Weights of a small transformer language model.
Size: 20 layers, width 192, 2 heads of 96, MLP 768 GELU, vocabulary 2048.
Training: a variant of Adam for these matrices, 165M tokens, 5021 steps.
Each number is 128 + 32 x the weight over the matrix's rms, rounded and kept within 0 to 255. Layers, rows and columns count from 0. Numbers have three digits each.

# layer 16 attention query, 192x192, rms 0.0498, rows 0-72, columns 0-191
137135131163139100160142128122177153121128133100101150142144113145150143120145069134146115116082101133126133159143154129177186131120148063131156143152107127129142126132139104101139124167145101150146163121115126106143126101086105157143124120165189124136141087112096137146100131121118124085122154182181126135118169090113150121121142105152110131142113157143146145075165116164115109116158144110165098103111132104107097114122153128152126119138120181080117150140119125131147151127104137090154140078148110123122156166126125118170142118120132167167123107137138122098118126165122125137
158072099109127146153120124145126152121125124099062130144131112145139126117203091133139070122133114134179105147141151158091146127109134138126153097118123145126159124144171130128156129111141128124125153120169146144131147119129096127140120111155103154143117117149105164118178109138130129149130145104118163098149145137113159081133035122099082155106094120089105141174109136088115112136130167114092126117128117168138130153149071143115117119112127119155129152127075101101111156098113132194097159166103130128123127128138133157124193101132161098120136136133139131107147130140131125098
104128128096104116108186132086188160060117152118121099125156101125139152117160180127113122131092164151120134132157117143146120155127095145098078141157115127128143164082180162081125170099092153137159139098156163138106072131138115130136122083132130136117118109157090123136141119113141136151105118147135130185156106152104148097135084127161155097162126164151132129104191092064109157125156135135125096136141112109080106158089103109049098144125131127171080110119072121133134131171085139140131123125091099120158144088114150117166126140130188131148110068130104146132115156144129140168
126113148123106134144123136101125126163147113115096111150101085154113124162121153142132128117152150156157130142127135124118126118107137188121176144102140156163125211153152118161155139127033082099126125100166118142138119132121124118127105122150092143100153156146152148135199141121120118140134105131092110187142138161124121126145094102116123104142128118126134147129133115107170125132088098154122152158147116121129156166137120117140114119142127149107140117150094104162120123155152125121135117137103151107161120121135132191132106067130156133101124111204118153126075129079086145145
156156143144139125139186130154191161064139143134147104065119129059112161076154089108113088140094171097094130147141092167120131136129085122148128110185123148106157133110185140076107103130153158114165141095138151131092113144135150158168124095124113145139113111151135110113104107140119126170084108125122147157123117117158149093153113105132139124119141131128168137130156115102115155125153126108150134132127094136173136134081144106080081145143130112139110144106080134085108110121108126130080126107139113110124137115128130095152139143133161118140102089132135103133143104161160097171
126092151109116103138071115089095128145161125144115129171129115189162155137140172147138097120139177148177132113110146100152110137126150177098138154171146178195104181119191167111154151126089075104120164090166091111107107116154106117150126145171122170128139173134085165171189133096112095141120113092114099165162145231110168132129116128141151072146142157127137106139132135104131132144099116172142137158128118111082113160145089144100086103158120125141165132115126114166134130186154121118148076138048094153144116108107141168155122049120143119079114108162107156093087158098084150084
140178063164160157168187156187169159111088124155132164057115175110133110151080105170138162081150140097067117139178131152130094139120142097149118101139133060075137126162050099176057139149128140139082097201063116142150136121082144111108167084111073055132110129116140139050104167136166112126161124146126113059104121019122143129133155105126116141090106118133147149121131144158101103110143181124125107087121118168180078106131149098126151134129165179155108120141151131133131118117083124129086113102179140111113161131112139083147167210125143144163085117117188101173141100147174159200
171132127110126139122179139116132135113130099163140123081119095039093141097144060119105143150105162120108170102126089123119130143157150118170127086139133116123118132131139120098099108106128151119142147075116140129073128170101181123144142110086155143190112119175144118106123110169141117185065111095087108140113120088162130078120085132124093146148147131148126140128118158109121150117164139114120147141144127082144135144153148139113085169127146119146109120122114138110123101087133104150128137111166113108107140142127146105138127099156144104172153124111126138121129086140147097167
154090201097074110132110116070086093129195139133106101164131073156152133122170163108137126163142148161138164111091129137154117096083135171043095153109148162197133147120228158063139142120117121144128141110145103145160150142126121124147082128184169196114155136135105113131135117151093099131088096135129112173104162221112166144137081142151118089142149106100122085122087123106170175144148112158084135182094119097132158115152114216108107152142089049156148141110139113141121124125163110116116098121084122137077093129134110153112100088144078144059154135116111151091154114116066127110
101124145158122155122083129123084133168093143121216121163141115157163132117099143092175114105144111157148111114160160155186133173092126121106172166104128147166114121091098135150169145184133113183108144172076101153144161082148082121147116211126113110111142130092158160152190113117120131085164145121145077172153171147084098147115192091092097154127124143141102154127139122172146121113078128154067162105074141102114119113110091103207166092122100151071111130104118114137074153143157120125142160156154091119202140116095083127150099149111154177087145141108129116135149144104086166141
061153100120178147119094158130145170138109139113123118123145153155144147152139077163122141078138114099144099129131146160110122197131115083134136130145137115109130109110093156145117128159118132103130116141153147087119134133109130137125158162094120098098134155096140151108097148054162150112191132127152096123115090067141111114101158119104120133071095104165108153120139107143126106128131157112178117113129177151124148111111104089148144131136144168118159125137162136141133138118084141141141155120151121120156174111149126117157128174090165161142076118083132121189145126147137141155
135159099103158131127171140164147150096091103127091145097087151098129109157142072084084141133119102092058160128135123114119136175169119066189154097122144091117098097121031099135089128135167102150116130116095109125064116170098205155083180119089118109165107068138164103079065129125146144154117120139154132122100104055148128120148145133125126179111116122189196175136132163124139105089119169126133108116169139100125098120121100074164148116112172133134136080122165135131164107127122116153098097052166127141112134142153122086131128134128203082180091129151172110172131120133160165135
152076134138133112129094131133152104089098157142160104158128121088131107161107167113145179188152158165081158101130109098156120146132130123123099151120106106155121140123140129113141135103093122164136112117125109108134103164141129094131114117159121158146126111166123104117133129181140105126100128134130142089136184145130130155146098130152129137147140120100152116124115136116133142155171088171098121150123121130155129097149126132120112115113153089127091118129122101096114144138170095141072126143108155116119112119116157100121151101164119121133146118147111119101111113133102102144
063086163149116104147092114096089126178125158147149147213143122100151151175124140118141161154141136200105129145143138091165111121064150187071116187085131169208152140136229152126174134156131108170121100160091081164163136165169085162196115154179103126085114125140077125098135117142126125106116136119169052129131159191100118152128122138097137147158078082080089105117127158099139148126126098157092149180093161092136177091122162149150136150112117110097127173121135125127058180121186110084122125166100120152139080130107085159132115101124130194076132153118060147092142127108053134128
186140140108154125134111148164140076103150119106182119103156142116129128127105145098156093179119123121150118155107095147124149108123106101171122115131120142142118091136095112132118125108128098161146123125120044095096141092158096116130157164121132150152138121109135138137124138137102094123088158133136156104113160120127161149143090131140070144160132111083157157110130121115115092124152118148126131152118095124111122116154130135150130142127164111111067144074151098103122173123156101100088126123110169142104136126139148132142127075153114100170120130166126072132130122126126133131
165063182169101081133098089154126094136108133130138097163139089085146150141105163131205212177133155173083148080133110049129112131112142195096094144099090162215147103188201146113146149102132094135131097110127104128139102176178090112173075077207100191174117121166096125177174138189120122150067116073132116125158189165127099132139108152137125150157178141082137115193101164091134132112182101186081143180117113136148153088172182127122106152069143070131094154088103110150087133105203085114100104134096125134093084079096139148062133052154105125099122139121095105038105109127103126117
206156144137119118112103146141166129079062099123126145095153132060122079135119121160105129124139135137087141144107165152091139048158138088144100120130156090126141113149086129127105114104179116146126121138115134094119132156151119084107136137125107122174130132101154132113154115117069123150107138169102141046147160137153149116128120139107157179192085091088124142135127151105117121130125141146120089143138127130139110105142150140107138148147169060118142122151086149138088159160127088118096121105098148091115142119141146118124110138173104163132102088140092089084152149133150103136
165124101209090106132167116146144155120084128169112173165157110077114111107161105123160195141095166116066127129149145107145057108077159132088118157095114061186130133156157109127166144104120098157127096091102116168184077159153103120113074149175148113148127113089076076124132134174098146154082112095141057067103197155095141162160116110167119185181114161057139104152096139096095145157163128149051186190119088125187166099110153180126134104112136096099141190123124133113097185117155140122026113125121117140133099089094092141112180156164143181160116134116141162095142111118048139141
196128155105074150104083111130126132088099131119131115163189104153129123085098115143090097099126127147106136165166078249132211177067130084113145119129142170098153134156139113071141080098125199155128151120173154155138152049084065077155122154131158157120113149107142119134137150173087139015120147119116140106148124132143099167145132079161088099138137181120167124082119101107127145125131148128179087112164115077134118093119077093137138158127113122090138166079157144116088068138048101092160107134152115153106166112152130139110136130150123137126170135111142156193133142134167118113
099126157183128100147089098129094133113093106143089114162137096164102158129098132168175135101076153150119118165163095138091132125167174125094198110051123148116172145144127107103138138104145122097120138162107183177142146121125092109106151096155103184122105100088150112143118131118118144118133124113109094168120149176116135141164178131109079115087123155190137089157114177128104131122127119149116139154090131182135165110156167089053103176124136134173135096139104139155134139167155153122177100134170148104121141168134097075083149083138129113148128128133147110102107136120145119128
115154171125144153158100101104171148111130146104079149112149132103125154128098138120140138117104178122124104110088125131131148088125098126136115086098174113161115103134156172103089157137142152112133118168096138114159120098164099125132095168149102140123161110114129166150185138101104127094149169171151139074086159127139070164114144136100083168109122152187113115091108073186153152157107127125137108160094110116145143085168149123145148122153167117094106148119134138138123149111107129130114218079116139115068126118108096115106168137106118173083182128148203137126133143174099156059
184134170141103117104149129132162100133111146086090117123132116134207089162118156153062097120127121101145139140110131204179138046148079188159085111118089106098166183106106124165170133153129155115128157082093172100078132123118097078112104127116199074093167187083132174136151154175120138118099144123179092104171094128138181122143170122118120167122163140138169164086082159180140141146105098086077122056023116112161155135149165091115158145135152058072110126111116156084138127122179194104191117127084154132140118166120101097124119149135115110125138082130142145070138139123103137134
149132143092126139131084143089071145108135128097082091125136168087114123167161150119152137131108158151137101153104095061152129106156128107131080100151100135137149088173130082132130112155138138149148151068132111110056131136097131171152111096167136129168112132101174120180070154164085151136159125163128136129085126104170180104139056148131094155139177105152183169147132219101132130064129108083133088099159109103164115077138107172125135119115107075150138133121160139122158182184079124079120124109122112173132112137160149136111096155153115155145132118137087147158116159111147149122
126191169143127108160137098169063097121071105130157138197113140103087086158110138106100105190118173099160097151090139132131100073095124142182135075128160174137101093085162115089143131147117131136199108142125105182097107098104066138128143119121199115117127080124110124112162141089125142127123176155122106060118204137072132115078143199109143094120122149101081213155171153099132154090159092113154082128109089131171147155114153089172118135118175124130092158108092138112137193152117139080121158085109126133090078131128163123186038113125145114157118148120110101127154140137127113080
162105169102086078139124133131192084119171127093111118123093110113168138116117203089180133118118133109120193134133169041068174148175119164087134160103142140175096080119150125081092079141115166097153069154116121105112091136119126149136113119127145223149134117072169172186148174153156135100124098173151114110091159081133100137173119092135122098122137147143104110051127132162111136111181064131113132173142117078111145132112154108114053113148122165106087125149068122148136117066149164183133129133109175104129145081156116135163147095115124050126126137164127083141078104141164070149
187121151144109135143186137118130126159105100093150169063127116136131171088155124153132109080100062123113179093152119075174142194144159095134119118140068087106112131135106103084176085156128122110104079073170147099181143123117150159133114112103105148147138153121117119095149109132155109123110126107132157150146098141163167137101155097141146173216154138132147145145121095128193112116134129113137151149140138140083066162113081081151119135189163112083124107163133176071050078130148123125132138106096142074121144067131142120120130127130150124108150083122105167142172126106143115130
139126096091140158149109129148071051109113128126090101102075156084127183150089157106150167152088182120174110130105120108125108193168139104168102092112107129152133129119098102136116157121143107121149113098158126117085081142091101135139120176109081163146116068115096108177138139133147120120129159150096147100108124110135179114152132139069103154156110119079119148146114190177119113080103115122150099134116161146089138200126197137163162142136125151169129110107121070107116134181099093171117126105145123085088098181126175181118074114137154091178064131119188088124122126116097162129
099155132141116138135153164107165140109129137163156115138117084127083066180136073066136181089143150090172156194089150183114189067162163158178130132151143051134114085116092133099128094083129141111074131099172111151057080120122133125109151103118190102122111123133213096153125116132066138153136131153134078108046100156131170152122133117166097099133151116137145100086113140111098156152162129145119152107100127165167159115154091162081138140150160160098089177141077193142118136138120076184111054167071143156133109109131089129156127154157118132141122119158145139091109109106115151178
146159175184162078168141091153138109100124114116135115155167149140156081088125130118128118073091172150167128127144110145098084116165158099086107155120087101150161171141115114159159132106112115095089157157119130165093133163135101148115171110119098158177087135089126098161148114122070156138108115135150046143114100161097169119169119127149119140142128104159122125142091095100085105089118209164080150137186095189224108105111120140116129124169133104136147133135157163112100138106090117123105136166127155129120173090131079158136087161146105143133068094109083133103125129084154121113
120114119153115158089111116133111129175103140098145144130117179119168172113135133141178075115161145118193106153159123107150105161074120139135086083139115171108146126131121126133129122150138145135150101175135153076148198123143099096130118154093137083103109137112101143140099148147117135091155160158057141078192110140109107130079178134117163193131122195108110149128097148171078141117084145094120106105123083201062111097065151144158154137102113130134124083084078108111125101099105106096177191132092099151170101147112118097112140092135100247141158123051162112153073100117107149199
127143160143146148132155083162156127149126112134153180118116098124129104100143105150127144124161132125096129142125131148126136195136087109136082143152096164067176133113133094114104103145116134137123150128192075145194115111098083119163163119118112142120134171109126154120085091171185133118104126138148085129104137118113139098129118138118093112118117144123091112080136144206127111102130142130122155118160160130200188110146104085128154113096138118173081158078142138131053160161123153192142155103159068136127111139131112175131162095138149100127130106098143148137144171108172168101
106147135150191156123063128158115109097117076114134165070120092126091122154107126147195148121061146153117163153219141111101157127100137119154096138094087148129125117164057110101198104158126135143135122104134158153139083161070102089101127091165121114110155131126150101146097125138124092159107127136095121152134150110120120122154153120148160180156118093111142130141130175124146121092133132124121146131177116205137146143128081111136065105107104115111051133135080130126089145113159134154124156153138116098128099131144148148072117170136134141149137112167150114125144113115128074107
099143105143189190163117157093122077132142106130115156151087087084043145110148101043132155154094154173121139137137170158144146109075138143132114108145138089128118152155085157142115149116121153141119157154063104191093119120138086152104096182137118077081142128082122106177157164123121087146097129129134082117111123113157147146133108153123105095089118131171107136124182095160132131130192175134160173145163146106164159122099122104153097123152133126109056172154123154162147121180116100160092145178144095148127122151155124130119092132145126099172098142124106128074116120147145132149
120126103145093130075145112109099124112149127129140159117116120094172096138120122187082166127115116126119161134116111151120120120148117136096122131151131118103120207082168103131160162130152098102158168108155148124112073123114138088135109128105138071113156137130124070159125089144104127121128117124118142141139091174151159150095164105141166120103135141152120118136123112161110129181127192103116143135081099145188141118128160107137151098097134092144126110138132139099154150101138156175174133151154140104111145168116106125153118125114070103110127119131192136088151096134098147111
079153140119112117127164176131182112149174172118075087094152123118130137092055157098127089148160153125126152095154123194173120097047121067079119143124107158162187145114132122128120138177140144159122133153057164148114130120098116152125150177144111155152140086140131124080171154109086096119120108160098155110106150099143079109119112123166107124114150124126130136136130117104125170161128156108179139125143143087129169129123128144139154129126133144155133115121149096114089151159142088113085129151065101144131160154169173121179107184104124127093106106161107152169114188138093143144
108121112161096131088183147116121141117105086110168115122145100093147144142115081108067141104174155130110147102084136173084123117136166089120137110115128076110130078116132152084121110133155192190116155165156129108153130164097187101132122175126146100126070113109143094136175105153111159151075080096110110126152142170141088125099164115104133106122049152130103140162155076120129075106094128150128110174138150174145102156130159196126111097141158126161072086150121126119083157128123098145141121096061134087182155141108140148142131109128119195096106114098106145126138169149195138180
120190145131166145116185107130145135119085116173133154119129089162128145142153132103107131118113151134167116123166172094189124097151100166141181137116170100145116114136114092130162143152112148125086136072104126149176104103072109115123116103228117076135112119097102115110124213116100146065105125069131055173060126148086115098073140142131149104130100124100093139110132138097086124140086081159120126154103111160132108150113099192104097126112132124117103110142144157149073139124120110110134147144177111133157130116150100108155181137121135118158158120107117086143090170075110203117
149132096128134102116077142157100134167151082155070138156184149081120130126146149168126151104175080147136117104118134129124059100142107149125151119154145097119134136108133186145101143113150167133141091173152128131091152170126136106117127164117110157129154098153070127091134097155103132096118135112154105093117121125123130157137127113145109163153130072092093141087094128095125137153176146089163093144131102130097118134159131073125155184134173106072149122132118136101125122125136125135108130188138111120151124124131114066174079137134135166183143161151133134152176097114141094126
069128128137132155159083143080070128174163179157122196138133077099112137107052090089164104163128163158098095147132089162062132142127122117124115167151143141122111122085151096109121104089092149096124114152130075173159122110099122118074086131136108093146150076141134061112106145136112100114152136119128107089117110176078099153172064147201093115132090060064122091150135100155115157169141189116148136113177149123117154176138150110165151131136144163121096131096184105138122143100152107104083185146120160153161112161159132149144084147102160147149099111119114128151174106102139125156
136032149167125131125152143107116123150094098143080132101112126183115143156196164143083162093192142109093186151137142160134161128114126112127128142136152222106136141147158120105169098116172131142133116155201139153155095170133134153176128142162095097139182088191128221102134150089132176110161132030107135113149085109138218124095096051161062124148134159145119102184186072103114112167102116074127195127141154138080132093163085207119124125097154164159121149116061159153148039122112096132114104100093148108134193070157155173110133154113170122104154120170152112141138076076099104125
166146119121111164130140137169062132152096167144178121169097118088072096154035106127147195158113104113080084130135097125155102164134141155143108125101071138097108121148084125155112140106076190108114152057150170217144096145069111137034147101118108116118147121111140081162089094110157127155161121112091166098144137138106176145183109095088166110067148127115105132144118199126115182135152116089137140131153139146137192184082159123098185132128182132147105131127174151126131154139161149140114075145132145104133150171127155093110094099129135113170113151116172173126166092112101146108
146149104120114179128066185107155159191101138109148148108174132127055140119169161122157108139133132148123095136089140149141144109111109143148130095049097128119104125110119159083145105161129134158150096161145140100106184118141145143129125171105098144096132106122129123143125109091113186153107160122195115085109113136139130115152111138104123155108125147113095145102143115111138123080114105098129149128141146088104112096132105182191193109081136144107143123064065205106106162128151181145145161123127081102071127128135098106151156126123173173158148129115135140147164127141147175108
103152163137112141090144151143118147073124132086157148131079175145126131124082088134107146162109138139086119172088139159171096155156127124164102132119118154075168128103165062188129099223133118116189106120155114110080087069174139130111170134069139178098163099122139120169135101097155141105088135155143174087103080109204095114150178170109147125106111121090159158127131108060141102099156103097149097120151127042143104122112130122174126136140155100137139131072126145131083132205105195109202148119132101154113153128155105120100078154136141144099108087070128174123142130137171129106
127129148170131119123070148153088130151138135146081142130132115111115126094116135175141112119120087107073189131169086169126153070131133099093131135126101085167180137129121181178116115118101202133108205138124094165147122114065185141143146098142112109123044100141164155113151151115061159189145094092129076188125121088135125120115131108160143133104094107149135094151163123167115128144142164117093162080144129108119175133189115153093186130127115120060189148122125144113109107122118092156103101185134126152141092106117068155174188125133115074100103131134175218101166165126180153119
102119133096108162121131120088153155101138132139136103149107125181118129122168117114130119106095166107118150102145148103106138119078117109137155121138143160143133108165121147097110115154166135099174082223147131131144154093095129092128137072101169215148100141132136153164199169131104102190073083161142138030121129041143119117078100121137077116108131176170134083133131118156116119157161110135141140130113146141134100126147099181164124147108135128147086136088131140160054184160093107139106165166064154129131130105130155134096119141124092136098174148109100120135121123132175094112
103058127147111120108152125185132186163130156160146163152131091166113113109157142108156141115165087087067098165102103168152131112145164093087107151119098094065155122167129077127133149114095138085115131138250106095164168139110146135143137077124122107133150097075135166078127119139135141161156078068099158095162142140150142107118088135136096118121174145111139105070130115168085106132158109164133130065166150130166111103152095097076175147119117134122070133116116095177081107096128097129119141160156114171209105101112170139086108098139173133119147116129111121139123132136171095183
170105105112147104119160142150133171134080107123116127186129131109143083112154180102103136091089113134161104153156126112112093066130154157066150149126201088143168097163072111175175104103151147133114112083067118111177094077130131112117108119199143082234141104113145088165125163126115176120137064119136086098134209132117106130100129145145139110137126105129129117085127145091091115133125123113074130147105082117148097121087145110183112080101126157086133116200092142105137166106136157144126148092170118118170128115123168120141108103174123105130172133178090119099114148058110163127
179099103149105128122111129103139175183105165127073141134181127079108110140155192098166101155088111139154118072097087148137116094131155166101188111054120177096126106137088101154183132118202231108089106140099154147136128135133135069130078171123129170192104171051152148165178101137142188083111147069135184078154160107059135110174135115101099109132161149153134065160087110155153154081140073090133087097150143095104097144110145038116140126069136184100137122107095136149116149159160148115101154117137143057158161108130084098104103114140157146128154136125124124153103139129155096093
138059156140163101097151151111140181086080084146185154067117106154103146190124073103104125165124167166107170167137097165086152088122120098127164107171091108085124089167148139123064141147171149156161172118132159103163100130125134087103176120144127159132092149126086164173115118138131175079070071161127140145140140137147137178171108119192152099137125093121145143124163098149147099115143089097144081148106139156150137090150128154104043125117091163096168129115076112137118121125137179093133179110106076096083101092153107128147149131122183114125134140104178131107148108190134096135
085133114163188132124110128099153127130169117151137128100102112104113070117116096116125126152121170163151167115128176113194091152129144147203140121096118126128052136103078117069128138152159112101118124114134081142107114167087143148111175132119168166093117180094166128127094169120137123136137145130152115120119173130099062106152155113153156125147136120186144092164123102159154093117149089148110140168120142119082180071078145106099132142131116071073144126145145159148062162128126145114129099123115073107148171111129075093098116172120125205106117138106091134109152115113096145133
105143137125154127099119182117224155130098126126196105072102105153149145083078156067135143151158088099156153139120139123117170066185162167107078188111163151162111132075112069165123178125127162123121125155125070122118104138154096066154174088117113118133104118134129184150177111114143127119089151148146104115116127159100192128073120119109083137120127146018113123056085092151115069139160121191156097093110157127222175113150101114101137157062152126146098108166152154151117079166157146147110130167127153109100125104143093163156088180136160151147104087129134068105113153129120167072
093119108103142090144113121083115142124163124162180174158091190078112195149122083111127169110126101127129124089128157151164108129127112117111139157143176169173134085122126146112142138142058122159101164100201098152165133112131175151168121142127123112167127147118116136108083181115126110105106143089148156150132145169135111139161122126121135082124123134118015150118138147156135096173162166122112115174096114048107178130084125154121101122175165209157074150175192129158101131172156082071119161132104144147123125104108104183133125160132162137138132108124069152115114104130161123110
188112126139154172133114157137123107097135112126122114171134073150054114105113099150168117131123132163140146105147102083083151192110149137160140130122093143070126151106122125094125092134097129117137115133153162166114156178098126157136133109139160163153118083141132143133115132204158118145089092103177103087113114127129149085175099121150125146148167102110221159151119107092168115109119109099118148134153157117140118136114116101138171132137147065090103124097089138143095128154100122110125141154090125087108122126182168103111066127139129134105098118146114148162146138097116127169
086131115107094131141124103181063149119099180132097158126150111157109146137155115178154108127139175107106119113153158090201149113109121111100174112094133115087136111114176157146149177061094140180139128198118159143122088136110148105148157155123131139095122164123122147090093158098163133125147121140152117133126155118122165129108108134161139138080100139064101115118104131122172167087121053133167107123152125116187121085100115153136132107076107136171104128068122101155146136079099136118121147138116125126116128157142120115111141057086157104130167181138123181166137107116114109095
115090172132156108133096148140138139054124118085078159061141173106143163158189199100147076177107154134153107133139133102111111107080149122112098182139089121177092021119123169141137127167135142131145127109128133109098109189121144178149136123119074137176101096128146095175086085090134176174130098071134140130169108166123147082139186114157133189182088116140115126137140105130141161086099166148088151097125155119142092179075131150139117122123122128157147101183101115074120130158109175146128196129141109149060134101101141142136069160096192161038098133103143162082104165104089161094
094128146147133119169132077111136159087168087119184130086151136141114165141171097126127134061193173131040149133166144131123126078090124115141147130150119163102119084146090110112142165134129126155086092139169176172098118160131140079112141163135180124144116125186059125119101142140069147174081132103127123113092148102129104159082165138133140150160085196105138091127147134126124103112120119129118135125147089193122109130157080129131177165116126120112069165059078103122079146179100109140115081200151107126159100099106099135169098142138180167140165171097166126139065139144134093115
113134089137166134102132112162120102151122119111092139085155112142076217156071150094130080150042141152112201121106138166143161148159128143213145089103132111101110156122111099172152118121113104095187105121115058131098146128141160113127133112117116133136135110172151075129144143139141136178084143112194068137143125114118140130123119159085118166157091093141141119118159125141153156139144061137104134160096136129127103122202107166130117107097099099090134145096080113185067117107187170094150125142108176113191141136110138157104120138108137111090168118145103101075098127164099094171
048127083137133105129143113112166132139129149155061150131091114124119148108175126118119143116116132158135100059163122182157065123134147123103130103118137088133184153093124150151120158083079137130112154162126131087108142146147141149133055159077150155132093135160169136066122125160147121138099126149139157138114101140213164105134125135118136107124152110073117175098162204164131121135145113133106144101128175132091168117145162080125106121138100094132109136140140108108086066174123100127127136151189057160094158125106132129158064163108194103113107140116138136143130153123075158101
070108169111104072190160139157138123159117147151116163179127151137131126103092114157134158091095152150099156143173154156129138100107119142093078151091161141108128157135117077128105176137056141075180099204127179135138108177116132148144116140095110128213148118103134082135156155158127104112112107139109152122152108153125150145159144087162131157069145129126115105106104134198065149154151161120160155086109105131170185117172149094114148141125179158131117176125188116135097108152093114099099141170147162109128093017124204079144058149111137184119114088135155131163095110104142103183
107137106031075113129104141139144138141122197100047142107172133169113154166077138113179071080149161137179129145062078113059151159124189131133137097072124146146093112137147178140105094103077172146169144133126096115103100127078156133075079116077123151145138110113113089127137193092128102146114153096183127128093119095166211104156063155114082111128125104111140159158130145157165127118148111094126159140115150088118165098149172203136120101115132139162094104104108122111120140137161109086159129144110171137165142178139181099084117111115109096179152138145148113117090144175178157134
101135101051120114150076120138106128102121167122061144106130085180139156155137111128139133125152128144186124066184143092098111075102148159102188116112111184114104110120158104160198133090138100118135111192131090145172056190122143076167178126124130154101127126175141133111163138105161125165098148115151126132142138113100146109149138144129078095128066139122096118112130067107145185088184070168087204125103128123107055126109118129158121133118102145160175121108175105099082162098138128098122167166119165092139111185118085136135127137079150164095191155170110127151118110104114109091
133118092130100123156160131115158025094122097128132187178109144165057094177131128138089117133086129119236102161156095173141148145124112126114155152137149129125120063130152112117086140096167146099142113102146124180153098141150123120107172121147157118129176132076139191100095142111122065145130123135137147071113141132160139105179039152154090107106110141088101155143164113064135158148157156143129128140108143105125120135140196073134138092168159093211120136101145135162129150149110102155155111151146144177164129188095126093092097163119128054124113150176148083119104124126099134105
125119139159162140103135126159098132135132117127129128164081122120116196106105118126163133139121132122150129158157098167137066226109126142159116150117129101133114143134091108111112158127078174128169094145098188141139152082158140136121090109150104090116103122178157128091163128076110160117123159075085146126162121136096119084089132130158118117122152149149110166160099156089102149150108139109101176129139120144115167141103115126126142114089118161163098141178106115133160119122083124139135114131136114113130125153096137101088106150127040145147088102144108132129084102140111130155
143108101094124173108066141082125113125107133156104125089091139078074159111175152126104142138165135128149138135138107108158142100102080147110131124167123154114052196163119110065085159162136130133148147164108135107156163145138101112179104180127105116167164123117137144118036145195136094091063176107170134113122115112158203160123062119128071122129164111082119214100164085143124139112202089070174127121116137085124131118141143166103173154099169125056046152137193112125139146101142104098129162171113121124114154102152129115109123136160097160153175135119107182124084060158095143124
109103162151109089135138060099097128108132135179118113103084148087142088130136136153091177187117141105134169153113124124152084093175115105127130140126141134137103139135144059085115135180079074103149095109097138110127083134115130154148103144091142154189106117117127143115111137103100131147116151166072161089101169149147153100176134181111088083162122135162098150141166141147095180129186103116162167159092086098100161162165161084189112083129108073089077140180235097129127185105119118086126100134137153140135126134106107053118126180123099115078133118144078177164085125151113117144
118160161143099098101146078069103094110157102123145139108097106148148145167133149127148139071068122117152142117121122073110174122167151133136101143093162111165106072158114131104164180084124170114122146175106124110136101202133138071056133138165105109128111133135140122113074135140124124116114113177124085064110092205141109135133125130130122143159107097126155102102176188112114147109159150115171160137152075147129086157116112198119118156140149124127153108194149156127130151146115084154146119145083138119115101115126088123221116145108075229091120104133105111159165111105141119120
117124161124083091148149099160118172171134125115121115149136166137092157175134139169197143176138118103115139118155136152140066138142111112095149113073142123159110140101110077148099126170073143126126082082107127157134150080129082154129184076113091182180177115169110110090138149110078136074168205111130126188151125196123121134126123124134120134107178139127090089108175181095120124097088164116151070073119096108121169136050078082085149158128176156142156150123054099152145147134154137107147062091132103175132143099129107097118123149178117110135111089160131126048135109123141135094
161139166109089137135108156138121137132117153107166137083134153152096142144131115093090126111148137107092127137096101161120075084081093143144085127101159123113113124167083122127097136171134150101088117106128179083173140109109114142100156085131082084216126157137153168085179132135100122101185131179066115132125141125141116135111055135089142130122141153109093145182145123097149082100100087098164089116141116151137106156156165204127187089081154156076126131174173179159132152100111132150169064078123121161159176081123136124083182158181092094069133138143124158113140158102187096134
171073147127127119155132081109100101171143137133105129134165173101102171121067123108107135108131096108188077127102147227169152164094099136113095155142112120119150166124142098149094135140126138127129146127068063089116186117112159156119093160127063125132147073140109143103113142164067114143093141137170097138098116121116138116192116131122102103155080135172110184156136128195120136156131198154176104137120142094129177134166138154136116122151122141115125160095047080136109159085164100112110195109152128106096161134145156144120153104132119098187142094169109051100068134140144135083
097117158126136117111066135114090080139164127160071144082165122068165113125196156172142101126158180119147156137136048114164152094133106112172079140144106145107105181103121163062105125128157121104068181183162125126158122120098113190119113118130097117102154150125153112127120134075131130143151121104093119122123101093102109155102117111172131073139116103132091071134133122129163117173148157105193174135107126097100162134120144175148149128175144103165143112056135155109082138119175130095105167126128132174147139176100129159144124160115157114110138165083138159152122145124156121134
136105095116148104179110178115087187130132161137089162187102071168081113142139105102139149052174135165092135130090119120131133080106126100119205152107123114134111118124138164095098097119134085111097157138135180177126169180178112152177127090150153157166125115100067119079098103105163115170110128102129152116114115168088182089121150160117130114110151087175110194143074106134108120125141111146099141147079127091087087146125118140148204172145162141112182135165075139111165110145194136124069160161159141129146129128135122080108151121089139160094146095154075177058095183123074134171
114118111119116137125157110089143078154125145120132125106122134136087113121117177081123092199111156132144169115107135134142117145119118167091174048150127115139138152113147131143034150104146154182152134067072065176153148161113044148182213120111106150144125126111108083156148072113107095080169138149149129188191121116082088159106100112096073166100147136142148111079105104097122142143077152163146089084088154069137128117115149124173106128100141137142116148154142133137132146144124187139117128124092138150113097130107118132112157138147112168101127125109131130104117171148136178101
130089124091137137142060095071125097135133137129145117085125113141147108168128133135200150169114113074124138130152161142067144126143089108143107113122167116154115144138171117117075065163104117163177067129156126194103116071117099086182121122103144171167164127121080132151127173160100127071171180138165126061124138103124113098140097136104090171152133111149105071098157136172153142159136111138097094115090141141169139135118144178113137129112083167133062128139101134147170125162085112121085094121175079155183125143163122097115134140159126163129121101138176056172112109152124170132